Part of a small language model's weights.
Size: 11 layers, vocabulary 2707.
Architecture: untied embeddings, attention and MLP in parallel.
Training: a variant of SOAP for these matrices, 3446 steps.
Each number is 200 + 40 x the weight over its row's rms, rounded and kept within 0 to 999. Layers, rows and columns count from 0. The size before them is the row's rms in percent of the matrix's.

# layer 2 attention key, 96x96, rms 0.239, rows 0-14, columns 0-95
078,203,165,233,268,155,204,139,213,187,175,233,273,132,167,171,192,239,236,214,116,195,178,181,198,203,137,255,151,148,217,218,137,222,194,232,220,173,214,226,250,150,174,175,207,195,225,255,239,187,190,259,289,159,192,188,148,219,261,159,251,261,222,212,248,222,189,183,240,152,125,209,244,185,215,144,245,172,187,222,201,153,224,114,206,238,248,201,126,205,214,158,124,158,229,246,240
072,203,212,146,241,208,195,161,179,177,196,217,192,203,198,163,221,214,284,253,258,120,164,173,250,180,145,209,184,227,262,174,236,260,216,299,145,211,182,172,252,141,149,205,228,203,234,177,139,218,187,118,221,240,274,180,194,225,245,171,270,254,141,235,269,246,224,186,231,264,188,237,271,179,191,173,240,222,129,188,139,214,161,197,176,213,163,167,220,155,162,169,163,167,174,229,181
085,157,176,236,221,162,166,191,169,222,159,201,243,206,200,192,197,181,177,145,189,202,247,163,173,131,213,203,282,155,141,225,207,233,133,267,294,196,237,187,206,205,244,152,231,213,228,158,185,244,184,241,196,126,168,218,161,185,151,256,158,195,288,177,176,178,163,238,214,222,194,171,79,222,228,176,193,257,261,202,206,167,207,219,221,158,196,288,152,175,226,281,285,217,206,183,217
100,185,192,195,230,209,252,167,228,195,211,253,242,171,210,126,174,164,204,178,183,183,185,283,138,151,151,285,180,179,167,226,166,194,244,168,160,160,215,277,162,187,198,196,181,220,97,259,263,162,181,205,222,172,118,183,220,202,234,195,237,269,263,173,241,232,184,250,175,119,118,185,245,172,244,154,208,203,138,225,192,178,173,240,190,249,222,197,171,228,237,166,156,180,200,209,291
086,185,270,221,212,212,236,152,252,215,261,180,143,225,238,181,234,214,205,221,271,240,157,189,186,236,254,222,225,146,265,149,229,275,164,155,134,199,240,153,146,175,224,209,142,244,207,193,230,135,182,188,183,253,198,233,160,194,237,151,168,162,275,131,178,206,230,187,241,174,263,232,265,160,241,150,228,167,156,199,123,236,221,212,234,283,258,165,212,196,220,155,213,256,178,188,224
107,240,236,221,140,226,227,221,221,239,198,218,216,203,237,231,205,219,201,154,186,216,206,243,208,252,141,167,164,212,248,173,280,130,210,225,212,253,197,149,220,182,178,195,286,201,232,232,206,158,227,157,253,168,224,208,234,138,222,203,257,194,154,235,177,178,167,302,135,224,233,146,155,202,204,158,225,199,219,170,247,189,208,237,176,253,130,198,304,160,205,233,141,194,275,109,139
100,206,152,186,111,164,202,177,198,114,247,204,143,226,184,229,294,204,170,287,163,225,156,258,257,265,135,139,154,199,249,172,183,180,296,157,236,210,207,186,214,151,213,228,179,204,153,255,230,173,242,205,238,182,280,221,202,207,203,275,172,134,208,152,144,276,169,221,196,216,262,198,175,179,234,212,203,177,235,181,191,206,215,200,161,176,210,126,233,226,181,217,224,221,167,228,165
086,189,214,136,249,207,208,174,185,239,208,180,123,219,160,231,273,261,161,242,231,203,200,209,180,279,181,163,254,172,197,215,138,230,259,204,118,294,234,247,142,166,241,260,188,169,202,147,219,285,182,175,174,217,233,205,245,258,121,201,225,199,235,127,266,133,203,228,230,264,170,190,236,146,196,197,220,157,162,234,164,200,213,269,191,139,200,179,236,232,197,183,223,172,208,196,200
112,218,168,259,245,215,199,264,162,179,213,224,179,148,198,167,186,170,173,175,217,143,186,289,233,185,239,207,258,223,188,226,130,281,253,243,253,172,188,217,223,200,149,172,176,251,150,131,138,200,232,250,149,186,107,205,221,260,157,258,171,195,234,174,216,168,224,141,160,123,137,269,179,205,170,265,168,211,252,243,178,181,174,182,149,200,202,204,157,215,181,167,228,133,192,175,244
091,258,183,175,219,174,187,158,230,228,227,220,203,205,205,288,248,156,291,168,235,195,259,247,198,184,253,253,240,193,158,231,202,184,164,182,263,269,176,231,232,206,207,164,232,186,134,252,165,257,198,213,155,250,184,141,123,210,110,142,213,187,182,158,232,196,238,210,180,181,165,131,167,226,185,277,124,258,185,213,193,247,231,235,204,157,208,292,203,183,203,221,213,131,190,229,166
083,177,189,165,191,174,230,147,284,149,215,222,198,164,161,207,171,136,209,207,219,198,182,226,128,185,147,309,204,189,151,229,207,109,200,167,230,169,192,272,117,243,236,196,232,179,144,249,217,209,222,253,190,214,228,115,198,190,239,147,193,252,212,212,275,273,247,150,192,168,185,233,228,197,192,194,220,215,162,178,176,209,182,189,278,190,283,203,183,204,196,155,126,234,212,280,191
140,228,175,238,277,227,223,183,226,186,225,198,193,205,210,236,105,151,216,124,186,132,187,182,176,184,227,191,227,159,141,253,165,194,243,135,208,157,254,272,207,243,201,156,171,177,164,192,147,295,192,243,187,214,131,223,136,145,183,189,190,195,207,193,265,208,254,165,191,226,140,277,202,150,200,205,206,214,134,289,251,209,177,245,189,227,177,227,172,183,235,195,251,172,204,286,241
089,182,171,234,249,271,258,150,172,237,209,187,158,253,302,200,209,148,200,172,176,269,140,135,115,184,216,247,208,205,138,203,158,168,206,204,180,242,234,173,221,119,174,158,179,257,199,148,177,195,169,180,333,238,164,237,236,216,262,158,220,182,175,149,221,217,230,219,212,185,218,164,168,216,150,225,167,147,209,200,249,203,123,220,235,229,178,180,223,185,198,179,187,124,196,224,176
094,181,240,237,227,191,243,162,245,214,196,259,213,187,149,242,222,255,167,236,208,204,150,170,197,283,259,126,192,234,234,274,259,201,180,261,168,199,182,200,187,201,244,146,186,192,129,184,221,191,214,198,203,224,189,201,185,186,262,199,202,153,184,191,156,174,212,229,215,216,289,131,198,204,214,141,272,172,240,227,233,291,116,229,175,170,181,250,181,195,222,85,181,151,184,219,116
091,204,174,285,176,251,205,171,250,189,118,176,273,248,212,150,259,201,213,212,240,159,239,211,255,174,184,253,186,180,230,249,242,230,187,173,218,209,152,178,145,245,243,218,271,242,200,249,187,212,144,222,236,272,187,220,162,236,232,243,161,181,237,230,226,213,194,300,197,161,179,249,278,261,214,153,257,190,236,143,177,220,182,221,205,245,178,239,152,187,186,226,142,179,103,181,198